python train.py --num_hidden_layers=16 --hidden_size=384 --num_attention_heads=6 --num_key_value_heads=6 --head_dim=64 --intermediate_size=1152 --vocab_size=4096 --hidden_act="squared_relu" --norm="rmsnorm" --norm_place="pre" --norm_eps=1e-05 --positions="rope" --rope_theta=22000.0 --rope_fraction=1.0 --qk_norm=true --attn_scale=0.138 --bias="none" --tie_word_embeddings=true --parallel_block=false --extras=["attention sinks", "value residuals", "short convolutions", "an embedding shortcut", "capped logits"] --init="uniform" --init_std_qkv=0.0255 --init_std_o=0.0 --init_std_up=0.0255 --init_std_down=0.0 --init_mimetic=0.7 --optimizer="ademamix" --learning_rate=0.00039 --beta1=0.9 --weight_decay=0.42 --lr_head=0.0152 --max_grad_norm=1.0 --warmup_steps=291 --schedule="wsd" --decay_fraction=0.854 --decay_shape="pow" --final_lr_fraction=0.0 --batch_tokens=65536 --max_seq_len=512 --doc_mask=true --train_tokens=456500000 --max_steps=6966 --dataset="wikipedia_en"
Each number is 200 + 40 x the weight over the matrix's rms, rounded and kept within 0 to 999. Layers, rows and columns count from 0.

# layer 6 MLP up, 1152x384, rms 0.0399, rows 1015-1069, columns 192-255
158,150,194,187,257,195,142,184,239,183,186,71,227,238,220,184,197,239,237,174,175,209,196,217,222,223,153,174,261,109,211,169,205,177,194,256,147,205,230,168,195,252,157,202,196,231,168,250,164,271,123,147,209,255,162,211,272,240,204,288,207,211,162,174
205,187,131,197,198,246,204,223,276,185,104,257,169,161,229,218,215,253,165,239,150,158,197,195,234,184,251,164,206,206,197,214,237,193,210,156,173,237,163,113,187,238,190,266,255,236,233,181,193,185,213,216,199,80,141,192,199,147,232,180,220,238,112,248
264,187,102,191,168,212,202,179,178,184,167,247,151,217,212,167,222,245,118,228,171,234,199,183,197,222,185,194,168,137,208,207,186,123,172,185,199,163,187,171,253,298,241,292,204,227,135,135,253,200,179,198,158,156,210,153,250,242,176,214,218,185,205,140
251,229,243,156,202,142,259,184,197,161,181,178,159,189,164,206,214,216,140,189,144,199,179,141,201,251,142,149,158,174,152,265,231,186,126,155,256,138,191,218,270,199,181,198,244,170,244,221,210,131,182,175,196,146,207,141,240,235,126,216,160,215,148,157
187,243,184,194,249,225,234,167,217,208,178,193,232,168,159,240,247,208,149,192,141,230,206,182,246,269,185,188,191,248,208,227,235,222,200,169,163,200,222,133,158,196,192,204,268,212,187,140,183,245,165,242,205,155,139,164,186,200,210,252,206,218,157,166
149,163,173,169,218,233,182,193,229,179,220,237,208,203,290,203,204,174,181,156,204,174,190,191,209,163,257,277,210,193,201,206,209,218,206,235,199,229,243,212,145,174,179,173,250,200,199,208,122,168,203,215,177,225,167,196,195,244,148,190,181,174,255,197
116,282,210,172,161,240,219,211,214,164,240,156,173,151,151,210,216,164,270,179,149,270,265,203,180,280,193,147,125,156,141,153,248,221,234,126,256,203,235,242,189,202,233,200,204,211,191,239,184,206,179,205,218,217,212,249,222,220,266,227,240,196,176,259
206,198,196,245,129,154,146,226,156,170,231,215,212,265,132,257,145,273,165,195,234,242,176,228,216,203,205,134,162,234,171,197,182,195,239,227,174,197,257,167,169,227,136,214,237,198,230,117,161,180,203,299,236,254,180,176,240,267,193,257,233,271,216,151
226,225,213,123,190,246,238,294,282,200,214,189,163,160,188,181,203,191,269,237,151,217,158,143,169,165,171,194,141,207,205,199,263,185,285,212,254,197,191,149,240,189,165,190,150,238,225,114,143,219,138,224,196,184,204,187,151,177,170,188,178,291,212,164
131,204,209,200,216,206,173,182,157,224,176,254,224,253,169,192,189,167,156,164,184,208,174,176,168,244,222,159,155,240,145,174,206,161,186,181,201,187,214,228,218,201,197,202,251,186,189,198,240,218,238,130,219,210,174,235,197,234,270,230,153,221,163,146
229,125,220,237,216,241,242,188,242,163,144,168,227,207,141,226,266,167,203,220,156,215,230,196,191,207,134,170,236,203,209,124,178,195,266,183,209,198,238,213,185,241,161,201,162,239,158,214,185,124,170,231,228,125,191,199,167,258,185,225,203,271,235,247
169,105,131,262,215,167,157,196,198,189,171,226,121,160,120,231,235,147,192,206,289,147,112,148,224,224,252,181,210,196,169,256,239,189,167,164,220,208,193,166,229,190,164,192,243,204,233,200,166,198,124,182,243,160,190,196,214,216,177,238,188,246,195,262
225,150,167,174,167,234,244,198,212,191,132,257,170,277,231,162,221,238,210,285,239,271,175,171,214,206,227,150,208,237,180,219,234,271,197,233,227,167,181,139,182,224,181,190,233,251,232,153,140,164,155,186,161,111,160,201,234,160,195,187,232,198,74,198
221,244,182,216,197,206,152,267,165,211,174,200,193,215,171,206,211,215,231,200,171,252,185,200,231,174,181,212,198,145,199,191,232,154,168,177,261,193,214,192,164,208,215,197,252,165,241,250,179,182,215,213,208,156,141,186,139,262,198,207,216,220,199,178
192,213,207,157,166,250,262,247,191,123,163,276,202,248,208,229,179,249,217,214,204,186,265,127,284,122,157,190,228,213,169,240,198,167,255,211,228,202,232,243,203,258,153,191,226,161,203,179,210,188,211,187,169,156,164,239,191,220,286,250,210,209,247,175
228,196,229,224,239,196,170,228,160,251,122,243,165,138,151,182,243,233,218,157,199,179,205,207,156,235,239,219,112,213,132,201,267,215,234,161,180,140,225,185,163,194,203,272,235,182,208,150,217,205,223,198,193,206,225,166,249,176,273,194,179,212,159,187
255,178,230,248,236,166,211,163,146,186,196,147,226,265,130,180,220,134,179,221,192,252,263,190,204,209,173,187,210,169,284,278,168,205,247,183,132,152,112,165,241,220,185,178,159,187,246,228,195,276,173,230,197,179,192,229,234,286,124,247,168,279,176,164
257,193,124,218,171,161,177,228,145,175,241,209,173,209,156,178,207,209,161,296,226,204,266,184,207,172,208,255,154,153,202,221,248,186,256,156,294,114,215,256,153,247,161,193,275,177,222,212,135,180,167,212,201,208,188,225,200,181,138,203,208,199,202,198
167,169,223,138,218,149,165,236,188,126,200,206,204,217,220,224,223,205,164,199,193,250,233,223,212,195,123,180,147,223,199,198,199,175,169,242,133,161,169,223,249,242,168,189,259,188,207,245,208,157,220,254,188,204,221,195,182,204,140,243,197,176,202,202
215,262,139,246,65,196,202,100,157,174,130,115,148,232,206,200,192,245,124,168,223,242,217,192,221,190,193,141,194,206,235,242,326,238,185,188,274,251,209,304,138,167,204,186,159,275,156,160,123,185,201,169,261,179,246,245,184,185,110,301,175,274,196,200
218,136,181,270,165,228,221,282,195,218,226,160,186,175,267,177,289,109,213,250,307,200,245,141,194,247,168,227,183,186,211,217,230,227,252,163,203,218,240,202,136,278,282,238,310,185,247,262,216,211,138,265,180,250,169,135,209,232,239,249,137,269,260,246
154,289,163,240,172,267,236,232,160,243,194,199,187,179,180,205,255,178,205,225,195,267,226,191,213,216,128,122,146,211,184,165,176,258,248,186,212,254,180,141,203,251,176,228,248,218,200,259,158,159,202,195,254,261,184,255,241,188,202,260,193,167,238,243
209,216,150,238,189,208,221,179,187,178,244,172,214,190,110,197,167,202,264,135,181,220,230,123,284,172,142,200,185,159,163,200,220,194,252,184,232,206,201,234,165,259,198,203,145,237,181,131,104,203,205,242,234,133,168,196,152,206,197,187,199,209,196,190
203,150,186,183,170,232,226,243,172,114,190,151,245,225,204,247,214,168,118,294,220,209,212,176,200,164,191,180,268,210,217,158,248,210,198,194,222,245,194,199,250,225,187,252,158,253,217,191,207,184,254,160,150,202,177,171,175,246,231,203,193,220,225,201
269,202,179,168,176,223,225,164,165,176,140,261,202,265,274,217,285,214,260,204,178,193,306,218,267,223,224,206,159,235,190,173,195,264,198,132,245,206,235,175,224,247,168,182,147,168,128,211,198,195,187,185,186,221,216,199,240,151,233,207,207,243,237,114
328,213,140,203,190,241,247,260,222,157,148,140,293,148,157,260,227,195,162,229,221,227,171,193,212,190,241,173,231,248,219,161,190,183,235,184,267,236,287,251,169,178,199,243,265,208,141,241,195,214,206,208,166,197,203,129,180,197,191,243,178,294,98,197
142,183,157,201,158,177,131,195,129,135,253,190,193,250,172,211,231,187,156,170,210,173,207,255,222,242,181,232,161,225,225,193,214,140,204,241,140,211,229,189,211,165,137,276,187,212,176,213,233,205,218,292,139,215,184,142,213,262,161,213,189,245,162,180
203,174,194,275,168,160,223,275,194,228,208,265,200,285,267,190,121,211,194,244,123,256,246,217,245,194,182,241,142,212,253,164,216,150,189,197,288,240,195,208,210,215,117,242,178,204,193,182,149,200,227,180,135,204,149,183,190,67,227,236,169,185,165,252
219,182,160,276,145,205,181,220,158,190,149,302,271,169,195,204,173,295,120,126,214,219,190,275,188,184,144,135,182,214,218,204,163,248,203,177,229,294,276,234,180,214,150,239,188,226,197,243,143,221,245,194,194,149,155,219,210,162,254,262,143,198,149,149
145,164,164,177,182,199,211,280,111,194,212,175,213,187,164,178,191,205,208,249,212,230,153,236,235,299,172,147,211,175,195,237,206,163,238,282,230,202,268,157,198,219,107,171,209,154,150,192,183,233,212,220,201,208,133,191,223,219,123,193,186,244,156,185
239,216,206,216,169,303,129,187,241,156,178,202,229,250,233,311,199,188,208,168,256,210,193,188,256,218,196,170,259,162,237,168,195,259,151,306,165,168,171,214,192,194,207,204,216,164,213,188,122,198,139,104,262,148,175,176,206,250,284,224,196,277,248,130
214,264,188,161,253,256,199,217,112,256,174,203,160,226,206,158,268,247,275,227,276,245,212,189,197,194,140,179,178,186,188,193,189,212,322,214,229,165,228,190,237,174,177,219,172,198,179,144,198,243,163,158,178,176,184,220,218,130,180,170,186,182,162,140
171,243,175,192,225,126,175,190,192,233,205,178,217,175,204,244,167,273,206,147,180,285,246,254,150,177,204,288,184,159,189,186,289,220,172,159,267,320,226,180,200,164,176,268,172,205,197,216,190,242,149,219,252,153,236,222,283,222,180,200,169,223,151,244
125,232,204,267,110,200,280,229,106,140,194,216,118,95,229,192,242,228,194,252,236,214,194,179,186,235,229,240,141,177,144,167,152,182,240,178,181,226,270,185,167,296,125,247,228,132,150,205,204,192,132,155,249,164,195,177,253,230,181,201,233,238,147,248
190,205,204,232,188,160,90,275,231,256,269,208,145,279,253,194,250,195,228,255,177,175,250,201,200,161,205,208,207,167,204,185,241,191,208,170,189,164,252,238,194,190,185,249,171,272,149,181,199,258,201,202,192,137,235,204,182,158,221,163,163,216,251,218
232,155,251,238,193,291,209,255,191,186,212,182,226,161,154,189,227,255,226,243,240,219,219,263,271,209,163,91,194,167,209,241,231,261,266,191,252,199,224,199,99,267,254,191,95,194,258,144,208,227,208,130,245,244,259,182,201,205,219,285,216,218,161,205
177,212,159,174,186,209,231,186,153,233,142,208,191,208,179,184,265,188,219,189,167,217,152,142,191,263,174,103,104,141,180,216,236,205,219,231,250,245,150,200,190,191,199,209,215,245,166,217,194,208,231,219,242,159,146,225,218,218,110,217,219,185,171,192
150,222,256,210,162,173,161,176,155,187,212,140,188,252,251,140,183,226,200,203,143,208,229,215,208,188,166,230,137,220,242,239,270,294,250,174,206,175,119,228,128,228,143,214,223,186,131,184,164,191,164,170,213,125,195,229,203,158,163,234,216,217,202,226
212,217,177,148,279,157,260,256,127,164,204,113,141,201,210,242,213,183,185,235,241,273,146,222,213,276,137,218,175,252,295,216,279,249,157,176,232,286,200,233,186,182,162,302,220,170,185,294,211,131,153,244,173,245,177,194,226,174,163,197,182,232,186,208
179,182,220,148,170,248,279,223,133,233,165,196,127,200,198,139,203,147,154,248,216,199,210,195,248,240,158,207,230,271,209,228,206,252,202,175,168,221,196,174,112,176,135,221,213,233,241,259,226,248,196,191,200,157,176,178,162,272,194,211,151,324,222,182
240,171,170,206,212,202,140,189,173,168,188,187,99,143,159,195,160,204,217,188,240,177,150,132,267,268,216,179,269,228,135,243,213,132,170,195,167,249,211,247,196,212,201,189,233,245,235,208,237,296,135,231,218,262,157,117,192,246,222,272,180,216,184,215
205,224,246,194,209,209,164,135,143,203,161,177,289,162,286,170,163,196,175,187,224,207,172,196,217,204,199,202,125,142,180,154,231,291,192,178,252,211,198,284,287,218,193,205,193,170,186,223,214,169,221,221,194,223,199,203,210,243,250,177,190,216,216,210
228,112,194,106,173,262,227,148,269,196,172,169,108,154,220,266,205,144,205,282,181,240,193,188,249,228,204,263,208,141,219,205,142,194,203,211,143,127,195,138,179,250,150,179,119,224,167,176,94,236,244,183,204,165,197,219,287,165,235,263,187,226,278,218
273,194,167,170,128,228,121,170,217,212,159,169,208,172,218,89,185,185,185,214,220,212,180,189,184,236,216,198,235,262,192,180,218,235,217,161,242,169,203,278,254,192,209,204,226,249,176,190,144,161,165,246,205,183,212,194,220,173,184,218,149,232,115,199
206,251,219,222,187,202,157,210,238,237,248,131,181,225,251,186,229,216,165,229,187,212,245,195,252,214,207,254,249,183,126,222,215,161,274,187,253,206,214,126,184,252,194,163,202,189,170,208,225,150,216,138,116,247,161,201,232,243,295,189,159,158,245,252
168,181,161,232,182,196,211,209,213,238,218,192,152,275,146,123,173,238,205,204,225,163,188,139,209,247,181,166,202,182,175,211,296,242,235,191,246,162,190,192,219,189,202,176,225,217,220,214,120,222,244,291,201,134,157,158,241,210,141,234,193,183,154,156
224,132,243,188,174,183,218,194,179,163,209,184,154,197,237,244,202,226,205,208,268,183,217,185,114,261,254,246,184,240,142,198,185,175,257,225,234,182,148,228,167,193,165,233,191,219,277,269,206,241,209,253,85,171,153,150,224,174,117,211,172,251,175,172
252,191,112,252,249,177,224,193,179,202,115,298,189,167,226,228,247,189,219,199,138,184,256,176,240,166,178,187,197,169,209,208,254,163,201,243,235,186,303,111,144,175,185,208,216,237,185,192,108,225,218,212,129,175,207,161,161,184,229,186,162,244,183,177
212,131,201,294,151,209,245,245,169,168,250,207,157,182,197,191,183,195,253,242,229,175,185,157,194,209,216,189,203,228,208,177,238,220,173,158,235,218,197,189,194,235,186,226,150,236,152,263,145,215,229,238,228,224,191,174,223,185,232,248,171,218,193,241
244,201,163,237,181,219,231,184,175,187,244,213,184,183,218,241,176,268,211,251,213,212,210,215,178,173,150,191,163,166,192,207,206,164,248,183,211,194,213,216,193,166,153,238,182,251,230,184,195,198,144,122,160,192,187,243,215,202,220,223,177,164,245,206
153,180,271,167,146,258,222,199,191,167,181,193,231,186,235,259,194,186,233,195,204,306,303,209,164,178,120,184,202,164,260,181,244,215,206,202,227,170,205,251,236,130,206,193,238,130,119,195,104,145,179,92,147,190,184,200,219,200,209,155,115,283,193,97
205,279,242,173,131,151,256,158,114,168,216,169,257,174,163,114,194,196,160,258,215,176,168,166,265,238,219,173,208,197,154,214,166,227,185,243,176,288,237,203,191,247,177,181,225,191,220,207,173,189,165,267,189,198,224,146,272,309,146,244,136,164,217,180
207,222,154,145,178,161,184,190,237,202,231,179,183,197,255,254,160,306,161,228,203,185,263,158,228,204,232,191,195,195,217,240,145,214,258,190,230,220,232,189,231,225,258,329,193,228,265,221,162,154,228,218,177,205,166,163,237,218,188,190,154,236,234,207
269,234,159,71,202,265,216,208,191,257,206,208,285,134,242,204,203,186,124,250,165,200,108,203,236,158,172,163,218,164,261,213,243,229,271,237,219,206,194,202,173,207,320,188,193,229,195,183,206,213,253,190,180,117,255,183,220,199,242,213,151,291,231,188
168,156,147,196,224,229,161,160,231,134,227,242,154,177,178,246,138,208,206,232,237,261,232,143,162,193,211,144,244,199,199,257,168,182,234,189,282,245,181,206,186,277,186,168,228,178,212,196,236,202,236,229,122,234,156,133,227,176,157,230,150,235,178,262
# layer 6 MLP down (transposed), 1152x384, rms 0.0346, rows 1015-1068, columns 192-255
227,184,196,191,251,106,178,283,199,195,223,101,219,209,221,202,250,187,194,232,231,244,180,173,217,228,194,228,151,263,188,204,205,152,215,217,198,181,174,193,168,180,256,152,157,146,272,202,154,207,153,187,220,147,177,164,259,332,168,265,197,200,289,261
206,292,209,251,193,202,210,201,260,204,183,182,230,257,114,266,221,229,182,69,201,212,257,277,203,263,142,155,264,183,172,205,182,201,176,167,215,127,234,135,185,158,146,179,189,239,229,180,148,174,216,198,223,266,189,209,186,196,201,193,142,243,193,197
190,158,188,157,190,207,118,199,186,188,212,232,231,230,140,222,171,150,251,162,241,202,71,222,259,241,224,194,130,215,150,164,180,214,186,190,240,198,169,116,214,175,220,156,186,212,282,242,169,190,220,179,134,172,217,177,177,283,166,153,163,225,121,171
236,195,188,233,191,136,202,177,140,167,197,167,171,195,224,243,209,211,135,220,226,164,175,208,191,203,135,168,175,153,189,167,245,101,186,240,138,223,221,148,244,200,172,222,255,205,221,256,161,206,216,130,226,164,193,189,263,293,192,196,212,187,205,257
220,146,236,221,242,192,134,177,183,188,197,164,289,247,205,189,227,255,228,198,155,235,135,193,136,142,157,181,232,216,131,257,236,141,124,209,263,197,231,165,189,267,188,205,145,205,172,277,212,181,110,167,198,211,301,175,129,206,191,137,257,153,240,205
119,170,206,158,143,167,197,216,214,249,152,234,139,182,258,213,225,226,131,283,195,217,281,212,225,210,196,162,248,231,217,233,185,172,277,171,157,197,158,201,162,165,157,185,160,256,225,209,197,263,204,196,147,194,195,240,200,255,163,249,151,98,226,251
202,159,260,154,223,185,235,191,161,233,205,185,218,204,179,192,201,120,271,209,167,229,100,235,207,187,193,242,255,133,227,227,220,163,246,220,161,228,277,297,234,240,270,208,167,135,225,120,214,224,168,225,143,234,106,167,161,191,146,194,222,150,204,235
176,154,196,264,154,187,225,235,227,162,207,174,206,189,233,228,187,246,256,193,235,157,226,216,230,179,220,135,208,160,251,108,199,164,221,136,149,185,193,223,207,252,178,224,196,211,222,202,213,191,117,248,209,293,171,185,170,168,194,242,357,170,211,167
207,221,158,131,126,181,147,212,225,263,140,170,199,179,227,229,173,242,212,100,163,253,156,231,238,104,179,225,251,179,209,186,166,218,240,289,181,227,193,174,290,207,275,122,176,156,158,186,245,268,188,163,222,142,183,238,179,147,179,162,158,187,226,178
213,210,270,137,250,189,177,200,131,229,216,260,160,213,275,171,143,194,183,90,243,183,180,190,234,240,192,251,214,281,174,128,207,232,206,186,239,171,169,183,182,148,195,157,172,231,168,178,228,264,119,157,204,136,244,182,181,204,217,201,243,191,162,189
255,231,213,162,285,218,189,184,193,153,188,212,201,220,163,275,221,187,145,120,154,209,153,133,217,229,176,264,293,190,156,232,166,195,155,232,180,164,178,146,188,248,265,267,183,186,162,178,190,269,130,170,163,221,170,225,122,180,113,235,176,261,224,238
178,258,159,220,127,222,236,222,204,244,185,231,241,142,207,221,131,204,153,219,209,205,149,201,235,186,124,233,202,266,260,240,223,169,198,200,271,198,117,236,308,215,255,221,250,211,239,229,142,228,203,150,155,203,217,163,226,174,264,177,296,165,213,179
178,228,214,188,210,194,124,192,223,214,280,218,186,192,202,176,227,226,172,257,193,271,229,218,208,138,229,204,252,167,269,163,218,162,228,178,215,215,231,183,177,214,185,181,162,218,159,141,236,178,123,131,159,211,207,223,194,185,223,256,184,221,194,167
176,191,185,159,173,181,135,212,212,183,186,167,231,227,222,197,213,231,212,247,245,194,162,241,168,161,185,187,192,249,214,190,191,171,208,191,220,213,218,193,255,180,202,156,193,196,165,204,167,241,221,142,255,174,156,219,131,174,226,224,237,152,187,230
207,204,161,214,196,186,121,154,231,193,189,178,147,176,191,183,201,189,89,193,257,253,206,210,203,237,204,202,153,183,235,203,144,218,226,115,196,246,218,180,218,231,208,229,225,222,205,281,204,195,143,141,256,170,192,158,178,203,166,139,177,197,222,226
164,229,155,198,168,249,197,132,206,207,194,235,218,146,253,296,215,269,220,137,210,199,208,244,217,242,217,119,228,151,181,261,230,212,216,111,172,142,135,186,246,173,204,244,272,250,241,97,258,163,178,280,172,276,170,220,271,263,89,234,187,197,95,218
236,226,208,189,165,142,224,180,214,200,204,198,146,202,147,217,253,248,212,175,211,196,177,146,266,196,212,205,244,219,249,225,154,193,207,112,186,171,166,233,223,161,160,166,149,169,206,162,224,222,199,201,210,179,162,249,256,213,252,198,154,229,169,136
147,212,201,180,146,134,242,216,209,247,186,176,216,236,281,198,223,185,188,221,252,208,137,149,190,193,172,162,161,142,276,179,200,212,198,232,157,220,190,146,193,177,143,195,160,232,213,256,106,188,269,274,175,198,166,202,185,220,126,227,226,254,148,261
133,198,212,170,155,125,174,221,139,171,208,179,219,227,217,202,228,230,215,216,238,243,205,189,252,210,187,163,203,164,242,229,207,320,238,156,147,183,194,214,227,215,191,121,209,151,201,251,210,191,200,193,235,190,178,166,181,279,205,190,156,223,256,182
206,196,300,152,189,224,260,200,149,176,146,205,247,208,180,275,231,163,170,217,247,194,190,218,216,223,231,214,198,278,167,208,129,233,163,46,282,225,189,228,157,131,149,146,292,205,165,158,185,215,180,259,212,93,178,204,112,244,225,265,212,219,135,199
265,216,190,140,154,197,272,208,185,218,197,121,125,139,227,119,209,155,155,211,175,119,209,168,156,143,171,177,272,213,232,231,192,263,153,294,209,125,266,165,168,256,160,170,162,148,213,170,255,240,202,133,206,224,138,146,215,186,157,218,144,256,260,160
253,180,153,165,229,215,171,159,240,211,198,242,151,247,154,192,186,249,195,240,120,188,263,148,203,256,194,279,170,192,242,280,265,190,142,160,128,165,223,154,151,196,169,258,259,219,249,297,169,271,193,229,124,264,182,220,206,193,120,176,155,151,196,240
189,197,200,217,219,168,179,227,190,190,150,164,204,210,206,225,199,230,241,115,194,287,192,169,203,192,222,220,169,239,213,244,221,228,156,183,195,249,185,203,166,143,197,111,256,186,200,215,188,206,194,183,114,185,163,234,217,133,160,159,176,157,185,176
226,187,181,213,283,222,173,274,263,244,126,201,188,159,215,203,117,219,215,205,175,220,148,210,200,172,205,211,213,265,165,195,245,224,203,220,139,193,202,176,195,156,191,229,221,165,216,159,244,168,175,174,236,273,177,223,198,150,184,181,197,155,151,127
231,206,220,266,225,213,193,136,192,149,192,230,172,205,179,160,189,208,228,209,192,189,221,151,211,182,162,233,257,185,204,185,145,190,182,187,187,233,233,198,216,203,135,196,181,219,202,172,195,206,171,243,205,139,185,171,213,157,178,109,157,269,281,262
137,168,217,201,196,242,269,190,226,171,228,255,127,192,234,199,184,201,167,216,307,136,225,186,267,183,146,208,200,233,197,225,249,187,150,164,257,257,198,250,185,188,152,199,193,196,158,196,212,127,164,197,156,160,140,244,246,184,214,215,214,240,177,173
237,242,231,210,241,222,192,271,245,123,194,190,217,218,174,219,230,196,200,243,151,235,215,219,145,189,214,232,120,201,278,190,181,235,184,194,169,145,135,166,225,201,190,207,244,233,171,248,252,222,214,264,166,207,187,228,149,206,166,197,159,142,275,190
150,157,243,203,176,149,217,214,268,187,201,90,160,160,200,201,209,214,249,197,193,198,216,158,211,205,214,246,188,194,177,162,211,188,134,128,180,252,217,260,205,232,217,214,197,222,184,241,205,187,204,189,208,203,233,228,161,104,310,234,266,259,207,217
179,117,216,150,181,182,151,189,223,176,271,193,209,168,207,227,210,178,223,222,216,261,204,242,141,224,252,204,189,196,279,154,178,189,199,120,231,230,260,188,205,219,174,180,160,204,217,253,148,276,192,195,233,233,158,181,136,179,232,227,240,208,212,195
198,187,174,236,239,183,193,201,170,286,145,246,231,110,203,178,209,224,188,161,246,240,243,133,223,221,219,200,146,244,164,195,258,168,222,224,171,240,195,183,142,228,250,246,217,171,217,163,241,216,187,180,192,193,211,206,225,189,198,129,265,229,192,184
287,116,212,230,159,152,148,277,234,167,149,176,198,261,184,256,150,150,210,154,206,236,159,244,296,180,156,150,189,206,227,205,215,191,165,169,276,212,140,109,169,204,206,177,227,216,216,158,130,208,172,85,159,210,135,156,187,163,180,214,152,135,235,151
259,271,260,188,282,157,228,208,262,208,198,226,238,181,163,113,259,165,272,208,227,181,174,241,217,171,239,214,296,223,206,175,184,230,99,180,189,214,235,144,233,157,179,155,158,176,219,186,174,243,137,180,182,127,200,197,135,145,257,162,150,246,207,241
190,123,195,192,255,197,245,147,280,195,239,117,184,175,203,176,140,261,168,196,227,177,249,171,218,192,134,249,133,243,137,175,206,254,131,175,251,255,223,137,226,218,189,170,202,196,225,209,200,285,201,220,228,217,163,105,256,150,165,156,146,190,195,145
203,141,191,182,190,142,178,210,199,188,206,186,195,260,181,214,223,145,254,179,286,198,210,191,196,183,257,216,234,218,159,147,132,195,205,237,196,284,276,145,189,137,183,264,155,152,264,137,220,140,218,163,128,171,175,262,246,149,193,245,292,247,295,222
148,164,198,156,235,189,260,294,216,293,234,167,174,235,155,233,183,233,220,155,209,142,219,202,251,235,222,194,241,192,177,145,131,151,180,223,169,225,183,169,215,178,172,219,176,209,174,283,220,168,198,246,235,280,177,175,208,194,214,187,224,193,247,182
190,209,131,206,209,234,133,195,213,138,214,137,127,243,184,204,273,281,193,150,189,207,188,246,226,171,183,188,241,173,212,285,187,256,158,229,184,213,242,220,125,215,189,220,192,185,172,152,219,186,215,154,150,191,246,209,173,121,187,238,152,173,216,240
201,177,155,270,114,221,205,236,158,219,176,208,220,179,145,259,188,151,209,177,217,195,247,218,237,124,198,206,208,191,196,181,188,233,188,185,200,200,182,225,184,177,226,202,186,108,213,256,274,238,203,269,182,329,226,182,205,168,222,171,231,223,231,172
219,186,177,234,205,205,150,225,215,201,184,226,209,170,220,201,199,275,179,179,185,174,135,179,179,290,137,279,219,169,177,165,237,246,252,220,181,169,148,133,214,159,239,231,215,205,186,200,143,207,252,185,176,134,182,261,205,148,232,195,243,213,155,267
174,159,254,238,308,204,270,140,180,252,204,249,167,295,227,223,115,170,284,266,149,221,206,263,193,196,147,226,210,174,93,202,171,211,188,203,135,202,289,243,193,246,167,193,139,187,283,87,188,260,201,199,202,234,177,166,153,257,293,207,210,218,218,201
217,219,224,198,155,202,145,152,213,158,175,198,166,228,227,212,118,209,219,247,248,223,172,200,205,246,253,216,241,153,222,260,274,226,196,125,327,252,132,169,274,206,147,230,266,156,107,169,147,198,166,191,196,178,203,204,208,197,204,187,280,188,112,206
160,208,216,165,222,188,200,236,224,213,194,198,246,185,246,220,173,164,212,152,189,215,174,164,181,153,123,173,239,171,227,261,259,243,208,153,200,238,226,279,228,227,226,232,255,168,175,111,191,207,167,228,188,160,236,189,242,168,256,173,180,223,191,229
169,192,169,185,241,222,210,186,109,214,160,143,222,181,238,217,153,173,169,225,157,185,252,289,178,256,187,238,198,156,198,131,183,244,200,206,259,139,208,218,237,186,209,222,189,192,241,261,167,217,199,195,248,232,222,232,165,275,196,140,228,192,210,252
162,105,272,238,207,239,163,239,199,240,209,198,218,214,137,161,104,160,191,143,205,234,208,198,192,171,242,181,224,206,140,337,222,222,151,215,216,166,153,214,218,306,274,228,131,192,162,226,233,147,195,163,207,206,217,184,219,172,195,229,213,144,192,182
202,184,205,169,140,211,163,146,211,205,175,135,224,211,256,213,181,224,189,154,270,186,282,197,101,253,234,205,203,176,164,218,273,235,253,206,201,157,180,153,127,222,194,231,154,216,187,177,158,223,184,167,151,156,159,122,219,199,255,199,192,265,154,160
241,159,156,181,230,153,272,203,164,193,230,213,175,214,208,177,170,197,174,235,217,162,249,201,223,233,159,194,159,195,263,202,197,229,208,151,193,224,152,219,220,230,214,209,266,242,220,178,88,176,146,209,228,246,274,264,248,223,222,150,171,165,161,249
212,202,116,133,272,260,165,175,251,271,230,145,251,144,185,203,184,245,230,127,232,213,191,128,216,166,174,184,123,229,144,202,172,200,188,214,210,273,174,178,149,220,184,209,181,175,143,144,216,213,244,198,227,266,215,184,179,134,121,154,229,201,172,164
194,167,152,205,174,138,130,224,188,189,195,167,218,243,193,202,247,180,110,164,254,222,239,171,163,143,257,225,135,185,141,230,123,240,211,204,193,187,188,243,182,231,178,240,261,106,229,194,238,189,178,174,146,171,268,141,222,197,196,202,203,192,237,197
149,194,150,155,151,203,256,187,257,278,136,190,200,256,222,196,166,213,221,167,157,211,256,248,156,220,226,156,238,243,235,230,255,209,172,198,166,180,165,202,138,204,147,240,136,207,191,228,154,177,197,162,180,232,250,213,147,164,120,272,166,210,289,159
217,191,180,253,154,239,198,137,233,216,232,171,181,174,211,218,87,136,197,228,199,138,237,275,131,167,206,210,157,257,209,144,107,261,190,228,199,265,256,197,247,159,205,173,182,157,250,202,248,240,235,201,244,242,162,133,178,134,153,175,260,207,178,152
232,172,225,242,251,192,196,182,203,210,197,177,199,194,263,297,236,193,214,209,185,180,260,217,180,217,193,175,217,136,169,205,195,276,178,207,224,248,248,165,160,233,200,207,176,131,161,177,182,206,235,226,170,200,253,202,151,149,211,196,262,164,202,223
171,182,221,158,217,183,201,182,264,184,150,186,230,232,154,197,274,245,192,169,172,158,220,248,234,143,136,195,210,103,152,199,181,232,248,195,184,193,224,209,189,181,129,201,193,148,246,221,140,164,168,230,215,273,236,176,182,175,155,143,172,289,229,209
189,278,235,171,241,201,217,167,156,227,212,173,158,149,229,245,175,207,211,192,164,245,202,173,207,287,146,153,205,144,231,170,215,270,178,232,197,224,153,144,244,205,164,244,187,176,180,265,181,176,246,276,177,211,163,185,189,149,162,222,193,170,216,208
248,246,192,227,255,280,200,140,251,215,206,238,138,222,199,183,211,210,95,178,217,188,188,152,155,170,217,129,295,141,242,203,205,163,197,213,315,121,163,278,250,184,155,152,171,256,237,180,181,194,262,189,162,249,217,189,195,149,185,194,171,156,216,354
279,206,130,119,203,170,192,176,249,203,197,197,202,178,280,194,145,134,158,186,288,236,279,104,198,243,223,158,265,232,186,200,207,192,227,181,238,155,182,177,208,182,153,261,192,248,268,191,178,244,150,178,255,123,149,199,163,220,242,260,278,267,265,221